config.toml
n_layer = 8
d_model = 512
n_head = 8
n_kv_head = 8
head_dim = 64
d_mlp = 1024
vocab_size = 8192
activation = "geglu"
norm = "rmsnorm"
norm_place = "pre"
norm_eps = 1e-05
positions = "rope"
rope_base = 10000.0
rope_fraction = 1.0
qk_norm = false
attn_scale = 0.125
bias = "none"
tie_embeddings = true
parallel_block = false
init = "orth"
init_std_qkv = 0.0203
init_std_o = 0.0
init_std_up = 0.0203
init_std_down = 0.0
optimizer = "muon_variant"
lr = 0.0072
lr_mult_o = 1.5
beta1 = 0.9
lr_head = 0.00595
grad_clip = 0.5
warmup_steps = 200
schedule = "wsd"
decay_fraction = 1.0
decay_shape = "pow"
final_lr_fraction = 0.0
batch_tokens = 65536
seq_len = 512
doc_mask = false
train_tokens = 431100000
steps = 6579
dataset = "wikipedia_en"
Each number is 128 + 24 x the weight over its row's rms, rounded and kept within 0 to 255. Layers, rows and columns count from 0. The size above them is the row's rms in percent of the matrix's.

# layer 4 MLP gate, 1024x512, rms 0.0484, rows 828-862, columns 256-319
size [100  92 101 102  96 102 101  98 105  94 104 108 107  99  95 100  97 103 101 103  99 101 104  99 105  97  96 109 106  99 100 107 101  96 103]
[[160 108 101 112  99 134 131 174 174 128  78 160 141 134 168 126 106 120 138  94 119 139 107 103  98 135 164 110 128 107 100 106 127 147 163 103 127 147 127 112 123 127 128 151 124 129 120 112 134 122 105  92 119 133 117 151 106 105 101 123 150 123 123 115]
 [133  97 136 147 114 150  70 131 124 153 153 113 150 159  75 150 157 140 152 118 153  97 132 143 155 114 130 121 170 116 148 125 110 129 129 124 127 139 128 118 126 121 159 140 100 149 160 170  96 100  89 147 124  81 150 149 109  86 134  91 183 130 148 146]
 [131 118 146 140  86 153 114 138 109 112 163  82 147 138 144 131 182 124 155 121 128  97 133 171 142 147 157  88 132 157 149 125 133 153 131 101 122 104 141 136 144  89 149 140 146 110 136 122 115 136 120 158 138 128 126 160  89 137 116 125 170 140 153 133]
 [117 105  72 131 113 138  98 141 107 111 114 158 126 160 128 126 146 116  96 105  73 153 156 149 164 186 159 140  97 144 151 108 163 134 127 112 179  92 141 145 162 124 136 114 169 156 139 122 116 163 117 164 151 171 166 153  98 163 152 144  89  91 112 127]
 [115 144 105 116 171 133 137 130 135 169  81 130 131 145 134  91 156  93 182 127 128 137  86 129 116 101 128 107 164 124 180 119 105  47 140 125 124 129 133 115 141 126 148 174  95 138 120 126 138  73 151 156 105 143 119 147 159 127 133 109 118 113 145 135]
 [159 178 113 142 130 111  98 124 126 120 144 105 136 125 139 143 131 143 139  93  88 165 120  79 127 119 108 109 141 146  83 142 142 127 120  81 129 128 142 140 135 105  96 117 153 159 126 114 100  65 111 134 149 147 121 103 129 126 112 147 134 157 138  72]
 [150 152  99 133 153 113 154 116 133 122 105  85 119 175  89 131  87 146 126 116 151 140 128 141 177 112 105 172 123 113 149 114 130 120 143 141 141 111 141 162 151 186 160  88 106 136 123 144  75 109 139  97 105 144 167  93 154 131 132 150 125 137 127 126]
 [158 148 119 167 175 114 130  89 115  90 134 173 173 122 147 122 138 106 126  93 105 139 119 132 164 109 117 104 126 112 138 115 134 134 144 146 128 145 108  81 144 161 106 171 113 120 109 137 149 118 160 120 128 112 139  73 134 161 112  91 145 124  72 156]
 [101 151 100 141 149  98 132  94 148 153 111  98 165 117 104  85 116 171 156 135 118 142 134 127  98 117  96 124 126 156 174 159 162 130 126 170 148  94 123 130 116 143  95 128  89 111 124 119 113 114 132  89 117  96 116 117 128 107 142  98 127 141 119  98]
 [118 138 162  87 126  93 125 117 142 132 139 116  95 121  99 122 139 136 141  91 137 151 110 129  80  93 122 120  83 129 126 163 167 121 139 152 138 163 106 156 156 137 101 129 169 119 140 137 132 119 139 117 124 122 129 114  91 120 167 150 152 151 155  76]
 [107 122 142  81 133 130 169 118 169 122 118 150  87 115 119 157 100 113 132  78  76 147  94 148 138 144 117 149 100 143 110  94 133  97 139 123 115 115  89 107 171  73 147 121 135 141 105 130 141 117 172 124 180 142 145 117  84 133 152 163 118 150 110 131]
 [153 152 118 135 136 138 130 125 175 194 144 107 125 136 125 120 114 110 144 125 167 123  99 119 133 142 115 146 133 116 132 121 156 129 128 109 147 146 130 134 105 142 114  93  73 147 128 138 151 140 163 124 141 124 162  96 162 179 129 130 124 139 155 135]
 [130 143 111 140 117  88 121 122 123 109 107 141 111 133 150 122 121 137 145 103 111 116 135 122 120 129  91 129 231 118 152 104 131 120 129  97 152 156 115 144 187 132 143 133 103 119 144 134 166 125  99 151 107 101  51 118 105 125 191 145 168  84 138 122]
 [139 112 166 115 148 153 135 108 145 137 147 107 120 142 136 161 168  83 117 128 103 105 148 172 170 135 121 150 156 115 150 145 157  83 155 147 129 154 143 130 148 126 133 124 114 132 106 135 134  96 103 119 133 148 150 121 130 136 110 133 148 147  82 122]
 [ 84 112 152 131 113 102  93  97 102 104 132 124  72 140 147  81 120 117 163 113 155 153 134 118 146 130  89 108 115 111 110 143 154 114 123 122 184  98 154 128 148 127 109 165 139  83 155 129 144 115 132 128 162 109 142 120 140 106 113 125 119 131 133 149]
 [100 149 122  83  92 145 116 143 149 136 150 158 139 108 149 139  97 127 116  83 124 132 151 130 115 159 133 156 126 147 124 111 147 142 148 129 125 133 204 156 136 118 149 109 100 107 159 112 125 147 159 110 131 139 150 117 151 119 157 128 122 145  93 188]
 [100 138 114 102 132 159 115 141 135 133 106  99 119 131 115 115 121  95 117 180 117 148 122 144  90 136 123 140 154 148  84 122 108 148 129 139 132 155 179 146 112 166 156 125 139 150 108 146 123 151 119 125 126 121 118 110 118 120 133 129 127 148 115 104]
 [137 132  80 114 132 154 102 129 130 106 148 127  84 126  73 113 160 147 113 141 114 136 133 121 114 131 106 144 151 121 147  69 110 183  91 152 135 107 173 159 113 140 150 120 142 133 121 149 135 131 116 130 142 127 120 128 117 156 105  98 179 139 126 153]
 [165 134 157 124 151 107  88 131 119 137 119 177 134 132 170 161 128 173 100 166 119 114 124 145 160 104 172 131 125  98 116 147 145 113 129  86 124 131 108 140  96 134 116 113 128 123 169 135 149 110  83 115 132 122 120 117 129 153 121  85 127 102 127 117]
 [135 137 124 176 143 164 135  86 162 126 123 149 171 119 165 107 144 106 154 131 115 114 114 136 149 106 104 169 160 163 148 150 148 119 131 145 107 119 170 106  53 127 115 132 140 123 164 112 120 118 108 143 142  79 168 115 124 102 186 114 109 159 157 137]
 [125 129 143 107 126 145 153 117 171 137 150 151 139 149 157 161 120  97 112 137 130 163 130  97 181  98 135 132 116 135 123  88 153 140  82 132  71 104  96  91 136 137 158 119 158 129 155 160 158 132  91  90 124 113  95 101 102 138 124 115 165 134 151 117]
 [167 175 105 103 159  95 173 149 145 142 141 134 120 112  81 131 105 123 138 133 164 128  89 135 160 149 149 117 145 132 111 140 106 123 112 116 184  98 184 143 150  98 101 130 103 127 116 131 143 104 108 136 115 116  90 108 138  99  95 135 152 147 142 126]
 [159  98 148 104 134 124 135 152 131 156 138 128 109 114 111 141 102  94 100  77 120 155 130 163 131  81 125  79  92  85 130 125 110 115 120 109 181 136 155 168 103 114 135 159 138 119 142 178 132 112 117 128 114 115 167 101 134 132 102 148 123 159 106 146]
 [120 125 132 104 163 116 144 163 108 120 112 130 102 115 152 169 132  99 111 123 129 121 150 180 103  90 184 111 117 161 152 129 119 144 111 132  81 161 135 138 102 143 143 144 102 124 119 149 115 135 127  79 146 102 138 114 130 109  96 145 153 152 154 110]
 [102 142 113 138 133 136  86 139 127 164 158 153 131 127 100 187 184 132  90 122 118  77 152 126 142 140 112 116  88 117 145 115 126 157 132 126 134 129 173 114 136 130 156 134 137 125 133 132 134 142 140 119 163 115 113 135 131 127 135 127 163 163 112 185]
 [172 179 107 133 118 119 145 136 139 131 163 129 112  98  96 109 143 142 123 170 130 153  82 118 117 124 150 112 167 145 105  89 171 133 172 152 112 142 133 152 132  78 103 126 128 157 140 128 128 144 178 110 134 144 110 192 118 140 118 151 123 142 130 136]
 [129 125 102 145 102 150 119 168 158 100 144 125  91 130 114 100 110 106 115 100 146 145 129 187 146 118 151 107  93 138 149  90 125 156 112 129 116 122 124 151 167 119 135 146 155 111 167 111 102 203 132 116  86 150 126 111 148 139 105 137 105 138 120 128]
 [123  81  73 132 161 118  96 127 111 151 157 108 160 121 146 149 176 160 123 139 127 137  96 104  92 123 186 108 125  92 125 134 153 127 124 117 129 114 121  83  96 114 171 133 150 153 134 102 151 144 141 118 139 121 116 149 167 141 121 131 155 104 152  85]
 [142 112 174 172 153  70 142 159 141 166 141  92 131  62 122 120 106  98  97  97 151 117  81 118 110 115 121 198  83 161  92 144 152 136 173 137 138 134 114 135 137 141  94 122 137 173 130 159 101 154 158 129 135 131  88 109 111 169 130 180 185 139 101 130]
 [143 133 135 167 123 143 121  79 130 125 142 125 120 165 142  95 158 177 128 146 111 140 104 133 128  99 127 149 162  96  91 105 125 150 127 179 133 142 124 123 150 148 103 145 124 125 120 166 194 114 167 134 112 153 106 140 158 111 123 107 164 133 168 163]
 [136 128 122 109 121 126 100 131 115 155 125  92 166 129 122  95 113 137 154 110 134 166 142 122 115  90 123 117 126 118 113 130 130  79 146 126 167 136 132 147 131 139  79 128 116 125 166 172 192 147 110 134 139 128 152 142 141 161 123 122 116 122 109 166]
 [154 127 116 129 159  93 125 168 139  97 127 138  86 119 133 141  97 126 128 107 108  91 127 124 110 138 120  77 141 122  97 134 142 151 149 111  71 139 117 132 137 121 120 122  95 175 134 149 136 127 128 146 160 149 103  73 164 133 142 145 139 118 164 142]
 [ 95 124  83 145 107 130 154 108 106 149 115 152 111 127 141 112 147 102 111 117 136 114 118 171  94 160  93 125 146 111 126 135 115 148 176  91 135 104 106 119 131 165 156 108 132 123 113 158 158 130 142 126 108 156 130 128  78  92 138  98 160 129 120  90]
 [145 141  76 172 104 178 151 100 168  95  82 153 132 129 108 134 127 134 120  98 126 120 103 107 129 110 126 134 139 149 189 127 148 135 128 141 109 123 104  77 118 104 105 125 115 120 175 122 122 123 144 100 129 134 128 112 133 139 126 140 100 128  91 140]
 [156  86 113 149 152 133 152 139 138 199 129 120 133 133 115 134 160 123 148 114 154 167 130 164 114 103 123 144 130  88 148 117 163 106 185 104 135 118  91  85 114  78 138 145 130 122  97 126 108 101  99 107 142 146 146 143  94 135 122 124 128 132 112 122]]
# layer 4 MLP up, 1024x512, rms 0.051, rows 828-862, columns 256-319
size [103  95 103 103  97  96 106  98 103  95 105 106 103  99  97 100  97 107 102 101  99 102  99 104 102  95  97 107 110 105  97 106 102  95 103]
[[134 128 133 104 119 144 165  86 157 138 176 120 138 109 107 153 167 109 109 137 141  99 101 158 106 154 147 121 120 130 119  88 119 117 113  98 124 124 123 173 152 101  79 108 172 119  88 116 129  79 128 117 159 142 133  75 145 165 151 150  97 165 127 133]
 [104  67 130  81 117 127 156 136 113 133 126 107 107 149 104 135 125  93 144 150 119 113 154  99 144 141 130 122 141 124 134 152  95 155 122  97 147 135 135 113 132 127 176 137 111 154 121  96 132 146 111 161 132 147 120 146 181 143 135 126 125 135 137 146]
 [126 168 130  70 142 140 100 128 126 134 130 142 135 106 114 163 100 109 157 145 120 112  99 104  78 139  73 140 100 110 147 137 115 150  87 111 153  99 140 109 106 135 144 122 120 152 146 126 171 126 130  94 134 118 151 113 167 161 150 132 109 180 132 145]
 [132 122 127 147 144 132 117 180 148 117 122 125 133  84 122  98 119 190 154 125 153 145  87 147 191 119 123 108 162 131 202 141 121 119 168 134 125 129 119 122 108 159 114 166  87 132 121 121 102  89 148 119 116 128 107  63 117  89  98 119 103 120 106 128]
 [126 145 128 110 140 120 128 139 110  85 114 114 144 150 126 160 117 102 143 134 140 165 119 176  84  93 131 121 124  96 158 133 147 136 151 145 128 122 139 118  98  94 167 109 103 135 149 135 134 132 120 108 123 133 158 133 134 106  78 170 120  96 147 138]
 [ 77  78 101 114 155 144 114 136 126 122 146  98 128 186 115 101 121 116 134 136 154  96 144 140 140  96 164 144 128 104 172  80 114  99 120 168 137 117 118 136  89 197  74 132 137 132 138 158 150 155 151 123  94  56  99 163 164  94 119 112 157 106 130 130]
 [115 172 126 144 148 109 141  98 149 124 130  69  97 134 142 146 148 144 111 110 118 139 130  78 113 136 121 103  92 124 133 124 134 165 105 145 160 121 160 138 129 116 136 145 127 115 139 111 114 122 132 117 118 120 175 138  87 162 167 144 130 108 154 175]
 [119 132 124 131 120  97  83 139 104 136 145 127 107 135 134 126 132 138 146 155 125 128 125 102 111 153 135 126 104 123 141 130 130 110 126 154  82 180 112 117 105 106 149 156 100 118 104  67 124 152  89 133 116 145 161 149  98 131 144 117 129  99 173 112]
 [135 169 123 143 122 105 134 157 153 126  87 102 165 136 135 131  88 149 183 130  83 156 100 112 108 120  86 120 158 128 125 134 109 119 170 152 153 100 160 138  90  95  83  84 165 120  85 130 146  77 152 142  99 109 134 147 121 146 138  94 115 132 147 115]
 [169 155  99 161 129 110 109 122 106 141 153 139 148 113 165 123 167 123 122 163 126 118  96 100 150 129 101 135 145 143 125 126 103 110 109 132 157 114 159 118 148 140  80 120 152 150 107  96  89 169 135 103 159 115 139  94  79 129 113 100 134 128 119 105]
 [117 151 111 117 107  88 101 113 122 104 141 158 119  87 152 137 137 152 132 128 123 133 108 131 120 124  81  91 158 172 127 151 153 151  90 128 150  71  84 131 136 159 127 128 132 138 106 188  98 147 117  93  82 153 114 133 141 135 131  85 154 136 156  79]
 [122 143 116 164 121 135  96 116 182 181 130 144  96 147 132 143 144 144 156 100 152 127 104 116 146 133 106 143 126 140 173 109 110 123 103  94 129  96  88  96 144 112 102 161 103 131 130 127 109 115 120 118 103  84 163  85 118 185 188 123 178 149  82 121]
 [114 171 152 114 147  93 130 173 136 156 104 135 125  96 177 138 155 145  91 142 104 135 127 129 119 111 113 136  97 157 137 188 108  95 143 146 198 126 120 170 134 101 128 130 140 149 167 137 149 166 156 113 134 132 126 163 140 120 173 197 122 125  98 160]
 [146 165 136 117 146 148 167 127 121 147 109 129 113 123 118 153 122 130 109 128 163 146 148 140 127 138 166 128 145 154 123  80 137 133 132 122 122 140 122 102 149 170 115 154 115  41  88 128 117 143 124 176 137 203 203 106 124 124  95 182 139 134 141 153]
 [127 162  95 105 133 133 157 143 109 130 163 133 162 136 155 137 141 127 147 126 120 159  97 118 130 120 182 129 142 183 128 114 135  74 118 117 143  82 132 155 160 164 124 135 100 115 134 137 129 145 119 121 169 137 141 149 125 146 119 111 138 105 115 155]
 [129 139 162 146  99 135 103 132 106 129 141 145 132 153 134 147  96 147 162 166 126 129  96 143 127  95 114  83 134 179 117 103 102 110 155  90 114 111 155 171  88 119 134 150 110 156 132 114 133 144 123 111 139 138 134 133 105  80 115 110 158 132 146  95]
 [132 134 117 110 133 105  91 134  99 169 129 114 149 181 130 126 129 120  98 115 142 134 105 149 128 125 176 137 161 110 128 117 111 139 156 147 162 125 154 148 122 116 120 128 123 126 132  97 131 106 130 122 132 145 128  85 154 118 155 159 127 168 145 109]
 [120  97 114 129 120 145 149 109 118 114 142 112 152 161 105  97 150 121 114 175 130 126 141 144  91 142 128 150  80 154 107 117 145 117  64 122 159 138 149 132  80 142 100 130  99 125 151 139 143 137 170 120 138 125 189  95 145 147  85 113 154 113 125 183]
 [151 148  91 111  89  83 155 155 127 161 122 187 139  88  96  66 156  82 136 113 106 122 118 139 145  96 172 113 108 111 181 137 149 163 151 141 186 115  82 102 149 135 146 104 102 111 132 133 106 139 139  80 125 146 127 153  92 136 118 119 177 121 102 125]
 [106 115  87 114 117  82  97  92 127 128 125  62 131 125 146 154 128 121 111 148  80  70 126 137 124 109 140  88 148 137 135 118 150 115 131 157 143 123 138 177 155 110 111 155 127 121 140 131 130 152 185 147  82 124 128 112 109 114 150 141  77 105 132 144]
 [ 93 146  95 127 146 124 138 104 139 150 134 135 125 104 124 109  94 141 110 121  93 121 120 130 109 133 155 116 125 120 142  78 133 156 123 163 126 128 134 184 132 115  85  96 101 151 141 186 142 127 128 133 131  88 129 165 126 108 145 121 124 112 141 135]
 [ 86 101 156 134 154 116 151 143 133 122 146 116 104  83 114 139 114  90  66 177 111 148 110 181 122 102 127 151 122 108 156 143 142 157 155 151 136 187 110  89 130 141  90 128 160 121 147 134  94 126 142 104 151 142 131 160 110 143 136 139 158 115 118  97]
 [124 191 139  97 103 104 116 123 144 106 160 133  95 118 118 117 141 138 185 135 107 127 119 156 126 142 119 102 106 108 193 117 139 155  92 102 203 144  99 103  95  94 121 123 103 193 125 132 123 121 125 128 132 156 101 137 175 128 116 158  97 145 125 121]
 [159 126 177 145 134 137  96 101 129 140 169 124  98 102 134 127 142  91 166 173 108 102 105 143  82 143 132 147 100 111  81 117 154 134 107 150 170 131 170 138 130 127  81 102 106 133 119 126  97 177 120 155  80 177 143 162 138  95 115  74 135 112 120 102]
 [123 147 157  91  99 133 122 110 121 107 124 139 103 213 164 104 106 178 131 126 153 158 105 140 164 128  92 148  92 122 117 139 140 141  84  98  94 103 127 126  96 140 105 108 110 148 133 163 104 139  95 151  65 143 121 100 131 153 141 125 153 126  95 113]
 [136 109 174 147 130 109 123 103 103 102 145 126 128 153 142 129 125 135 132 136 120 125 130 131 134 121 108 185 123 147 129 168 106 139  92 166 152 142 157 126 115 151 133 139 146  91 142 139 119 131  96 135 108 118 152 100 149 149 163 139 188 133  85 101]
 [184 153 156 143 132 113 152 133 160 109  85 134 134 110 129 105 126 123 165 111 149 142 102 169 129 110 174 122 119 113  94 107 114 124 143 117 119 173 147  96 157 139 161 113  93 143  81 128 147 113 144  94 134 146 111  86 130  89 127 135 128 116 115 149]
 [134 136 156 110 150 131 105 141 120  80 162 114 134 104 146 146 128 127 157 130 101 144 117 122 117 138  91  70 112 105 137 169 161 131 119 125 100 153 138 125 110  96 163  73  91 142 108 157  78 149 141 120 112 159 104 159 131 124 120 148  87 100 116 119]
 [179 152 154 165 127 136 164  83 124 128 119 119 105  79 134 104 151 118 132 101 149 132 128 166 111 105  88 104 160 175 160  91 166 178  90 124 147  81 103 143 114 156 111 132 136 108 140 173 124 149 126 122 110  81 140 115 121 112 151 149 141 144 136 123]
 [109 124 190 140 153 120 151 131 114 125 175 125 166 130 101 117 142 119 104 102 114 140 146 133 101  94 113  53 105 143 131 154 117 175 126 165 130 102 110 129  90 118  98 138 142 150 120 100 150 119 124 140 118 126 105 147 129 131 114 106 114 149 127 141]
 [ 92 170 118 120 171 143 157 134 112  88 102 151 143 100  89 131 175 182  93 103 168 137 167 141 147 107 102 150 106 134  94 122 143 152 115 118 127 108 111 115  99 127  94 105 178  82 107 140 140 132 103  96 118 119 129 130 103 120 110  91 136 160 143 111]
 [108 111 114 111 147 141 135 120 161 136 129  94 132 118 106  99 157 131 107 119 123 149 170 147 119 132 135 151 147 139 153 135 176 153 161 141 113 156 111  96 111 147 142 139 104 134 164 178 127  95 101 132 150 128 154 107 190 118 154 184 130 182 185 137]
 [156 115 122 115 142 108 158 156 110 119 147 147 145 155 116 134 120 119 105 136 101 173  94 137 104 176 127 112 120 119 112 139  99 148 148 129 120 143 165 157 141 160  70  98 133 140  93 134 184 143 135 134 151 164 146 118 141 143 135  98 112 184 146 113]
 [129 112 144 135 134 138 158 137  94 141 118 123 119 143 115 162 137 126 139 146 117  86 126 111  95 140 127 124 125 118 139 118 135 133 141 136 155 130 101 110 176 127 120 121 110 142 121 111 144 110 126 109  89 139 151 102 120 156 132 139 108  94 125 113]
 [106  69  92  77 114  89 111 133 124 131 145 126 136  98 148 147 109 153 137 108 122 144 108 165  87 142 109 112 131 122 134 144 140  97 109 100 152  89 107 109 121 108 104 148 129 139 113  85 125  87 109 133 129 124 152 119 110  99 136  85 155 134 137 121]]
# layer 4 MLP down (transposed), 1024x512, rms 0.0307, rows 828-862, columns 256-319
size [ 99  95  99 104  97  97 107 100 103  95 103 105 105 100  96 100 100 105  99 100  99 102  98 104 100  97  97 107 107 105  98 109 102  96 102]
[[140 127  91 141 135 114 146 146 121 137 118 112 174 131 170 115 114  90 139 131 106 103 164  86 151 129 143 103 165 171 144 131  94 152 117 103 134 147 118 138 126 105 133 112  85 121 156 115 152 131 156 145  93 112 115 139  97 121 115 130 119 150 154 185]
 [147 146 117 162 104 141  77  93 171 146 137 169 142  91 153 159 123 159  97 101 148 138 103 108 109 173 112 146 125  51 136 102 155 110 101 146 103 125 145 120 113 117 140 154 115  74 109 173 132 139 115 106 135 130 111 110  87 141 115 109 109 117 100 146]
 [158 129 129 158  93 168 114 121 130 129 164 125 118 139 122 123 166 152 123 142 155  92 126 120 122 144 184 147 161 114 121 129 111 129 160 138 114 115 114 175 158 154 100 131 159 118 126 114 140 121 117 152 118 121 172  93 115 127 128 124 166  66 133 130]
 [174 151 110 141  85 110 138 111 104 144 102 145 139 129 129 146 144 128 138 116 100 135 112 145 152 147 114  99 134 107 124 128 153 151 104 108 146 133 154 133 116 122 124 101 132 114  88 130 122 115  63 161 133 129 119 138 147 157 122  93 152 156  75 123]
 [134 172 121 162  97 164 133 115 168 149 140 116  97 117 126  93 137 126 108 123 146 112 159 158 151 113 130 117 156 103  84 146 155 112  91  84 143 119 110  97 183 108 107 137 131 148 104 143 137 121 121 122 120 110 105 140 134 127 173  95 106 134  95 119]
 [127 149 100  84  98 139 159 138 133 107 140 153 123 102 138 116  93 113 207 103 124 155 117 130  83 160 110 132 123  98 122 176 124 161 110 106 145 120 107 110 130 115 108 113 171 156 141 103 112 144  97 169 143 192 133 174 101 135 155 102  77 153 108 143]
 [145 105 135 148 144 130 126 129 166 160 112 152  93 142 126 170 130 156 106 106 154 140 109 150 107  97 138  57 117 158 146 111  98  97 186 131 130 131 144 113 140 159 128 124 101 164 106 130 137 154 146 104 170 139 103 160 170 103 114 135  97 162 109 124]
 [138  72 102 119 110 125 123  95 127 105 143 115 132 110 128 173 132 142 114 148 119 117 114 132 126 110 164  96 130 105  95 104 129 118 117 119 143 147  76  88 175 167 191 151 144 146 130 172 126 160 137 132 133 129 149 162 151  89 139 149 105 116 135 114]
 [127 120 141 134 117 164  82 139 139  97 149 130 133  88 125 142 122 132  97 151 140 142 129 140 107 174 136 129 119 180 127 108 129 138 132 182 146 109 128 121 179 124 103  98 140  84 154 141 143 158 168 104 156 124 121 133 101 127 131 147 104 173 137 127]
 [143 129 136 146 149 166 124 142 131 150  81 104 119  96 108 126 148 137 132 136 175 119 183 117 120 135 160 123 103 116 135 128 169 178  89 160 123 175  95 119  98 117 113 135 123 110 169 140 109 133 106 151 136 141 103 144 132 129 132 159 104 172 176 119]
 [139 110 186  83  99 166 117 110 150  88 114  92 131  79 103 134 140 176 118 138 110 120 109 145 161  97  90 132 141 191 140 117 124 115 127 126 143 119 152 137 130 129 146 129 129 103 118 137 114  96 133 109 136 135 121 135 144 100 107 171 140 113  82  81]
 [ 92  87 103 137 116 116 117 148 135 103 123 141 140 130 140 117 104  93 110 141 108 145 136 141  96 123 165 106  93 141 135 122 108 160 136 111 113  95 158 103 138 120 145 110 167 150  92 143 119 123 126 128 143 119 118 135  94 155 134 153 135  96 131 117]
 [146 144 165 116 146 120 159  97 106 176 147 120 139 121 119 122 155 120 149 101 118 103 157 155 121 122 135 109 142 121 105  99 130 131 117 135 122 144 134  94 118 142 117 103 177 112 123 125 130 103 129 124 166 149 159 121 116  81 125 144 175 107 162 154]
 [110 125 116 162 122 112 101 133 139 137 127 163 100 116 164 134 102 133 157 134  92  94 114 117 144  99  78 110 129 167 141 120 130 120 130 115 114 119 133 141 119 101 137 136 129 168 108 119 124 154 118 122 104  84  96 171 142 106 143 120 106 106 104 146]
 [107 100 114 100 128  98 132 173 119 127 135 162 117 135 150 136  96 135 110 137 117 116 147 109 128 154 122 113 160  90 128 137 150 161 126 142 114 120  96 147 134 133 113 145 160 126  88 105 149 140 101 134 123 141 109 141 167 135 121 102 134 157 149 134]
 [180 122 153  91 126 122 140 133 167 152  67 105 134 149 123 123 135 128 114 113 118 132  78 106 141 143  75 162 134  87 124 129 129 174 112 152 128 143 148 150 125 145 133 132 127 107 145 126  80 123 127 110  87  98 126 150 135 103 103 115  99 125 130 138]
 [101 136 157 166 138  97 132 133 161 112 145 151 112 117  88 121 154 132 125 112 131 132 153 105 105 116 112 132 114  71 158 111 145 143 112 155 106 123 110  93 141 114 125 161 142  99  94 175 161 134 139 118 140 114 107 140 102 126 142 154 114 133  89 117]
 [128  92 152 122 128 119 127  83  78 111 117 171  96 120  91  66  76 140 154 138 141 103 108 140 131 140 106 101 170 168 127 117 135 165 130 162 130 131 139 130 140 160 132 107 199 104 106 141 140 132 144 112 131 113 120 149 140 155 142 154 118 142 159 139]
 [121 116 143 137  89 118 145 113 176 158 135  87 135 115 119 101 109 182 108 112 108 131 147 110  91 138  99 150 112 133 101 128 124 118 108 122 110 189 131  90 122 124 111 125 131  77 131  97 179 137 116 139 145 134  83 152 121 125 153 102 151 137 167 134]
 [142 135 118 128 152 158 129 135 115 148 129 129 143 130 126 129 161 108 149 158 143 121 164  67 116 103 120 133 132 181 138 129 126  96 116 103 120  94 133 112  95 119 142 101 130 155  76 148 107  96 118 118 117 122 138 125  81 135 117  90 125 121 108 158]
 [134 139 163 144 157 168 106 157 112 135 130 118 135 110 177 145 152 110 162 119 120 110 152 105 123 125 148 114 120 137 168 142 143 116 150 103 119 132  97  95 153  95 136 156 157 106 152 104 165 108 101 126 141 168  98 101 150 163 127 118 153 125 137  96]
 [121 140  95 138 164 106 108 127 126 115 164 120  98 103  88 135 102 127 172 154 123 175 152 176 121  69 130 136 132 130 128 121 115 152 125 113 143 140  84 123 123 138 133 142 196 132 176 115 146 130 150 122 152 121 173 108 122 153 126 125 143 160 164 113]
 [109 130 110 131 154 157 123 134 135 144  94 166 106 130 157 124 116 120 113 114 108 123 156  84 169 114 135 146 124 106  97 136 111 127  85 122 144 126 111 165 173 123 134  85 115 111 149 109 111 150 180 120  95 137 135  74 149 133 152  94 112 147 149 102]
 [152 148 123 183 144 126 138 148 101 119  89  92 144 148 104 131 125 171 120  95  77 136 138 145 116 141 164 111 150  72 144 144 124 110  88 173 137  79  99 115 130 157 138 115 147 129 140 126 135 113 134 115 147 123 116  94 140 141 130 125 143 150 104 135]
 [151 137 133 161 127 117  91 141 131 198 136 115  96 140 135 115 125 111 121 164 110  97 133 102  86 161 143 133 148 132 150 146 150 137 173 121 165 101 152 146  97  74 144 131 107 120 103 157 107 157 106 117 144 141 124 136 100 116 125 107 167 144 123 125]
 [120 121  79 159  79 158 155  92 153 132 181 128 132 111 158 109 131 156 134 146 108  90 106 166 162 119 117 159 103 153 131 108 159 110 125 115 121 170 122 116  96 141  75 109 143 167  97 152 167 129  86  99 179 133 115 127 137  93 127  95 125 113 100 124]
 [116 104 142 130 103 115  89 133 106  97 121 141 137 139 104 157 135 160 102 129  85 166 100  82 145 108 128 103 110 152 144 111 104 159 149 131  98 105 146 133 146 139 123 145 124 147 167 125  95 141 103  97  99 104 118 152  96 121 174 155 148 108 106 156]
 [134 147 113 158  85 112 120 137  88  91 142 108 129  98 160 127 127 119 139 156 120 104 111 124 132 105 107 145 105 152  98 137 131 124 132 150 111 164 122 130 154 149 133 133  87 170 150 152 123 102  89 106 146 144 115 118  76 123 188 145 149 164 123 148]
 [118 112 133 110 161  95 125 110  98 117 121 112 119 126  95 151 117 132 130 170 144 113 120 114 149 152 128 157 147 188 149 188 129 125 128 157  92 110  80  86 154 104 139 126 160 104  94 135 107 137 133 112 111 156 103 161 120 154 123 113 137 120  90 135]
 [121 110 105 147 143 130 121 110 190 132 127 120  95 138 123 157 134 176 107  92 189 194 152 112 159 143 144  97 159 158 109 174 119 151 118 122 150 103 148 120 173 139 138 120 145 131 108 130 137  91 121 129 137 112 126 124 116  71 117 112 156  73 135 154]
 [160 122 141 113  80  97 121 110 144 164 105  80 136 126 183 117 107 130 173 159 124 113 136  95 145 124  72 122 132 154 118 109 134 113 155 131 120 135 140 136 114  86 122 146 120 147 158 160 121 106 110 125 127  87 128 121 124  98 153 118 150 155  67 144]
 [128  58 150 154 119 128 119 136 145 106 107 158 150 124 121 138 157 105 137 120 138 120 111 137 149 126 125 126 120 114 118 150 144  78 105 101 142 114 132 172 122 134 137 123 124 166 132 139 107 120 101 156 120 166 105 151 133 101 149 101 160 118  74 128]
 [151 135 167 113 173 127 118 114 142 128 152 128 152 123 160 122 146 118 161 150  99 159 107 121 102 140 120 101 114 123 147 151 152 129  95 100 131 148 117 129 138 126  76 120 120 140 134 157 116 141 124 114 128 127  83 118  97 175 149 111 150 100 106 155]
 [135 168 121 119 139 126 119 136 121 131 135 107 110  89 151 100 110 138  87  99 162 138 108 127 170 148  85 143 120 123 127 129 118 133 140 151 118 144 186 165 128 114 111 101 137 102 177 143 119 111 123 133 118  78 128 127 130  78 162 155 167 118 143 103]
 [120 196 129 120 101 103 103 141 126  96 115 143  87 126 141 156 119 120 138 117 121 144 119 158 138 109 145 153 141 137  88 148 156 130 160 146 152 150 113 133 114 117  92 108 141 147 180 143 135 152 140 139 135 123 136  76 109 148 108 144 147 106 120 135]]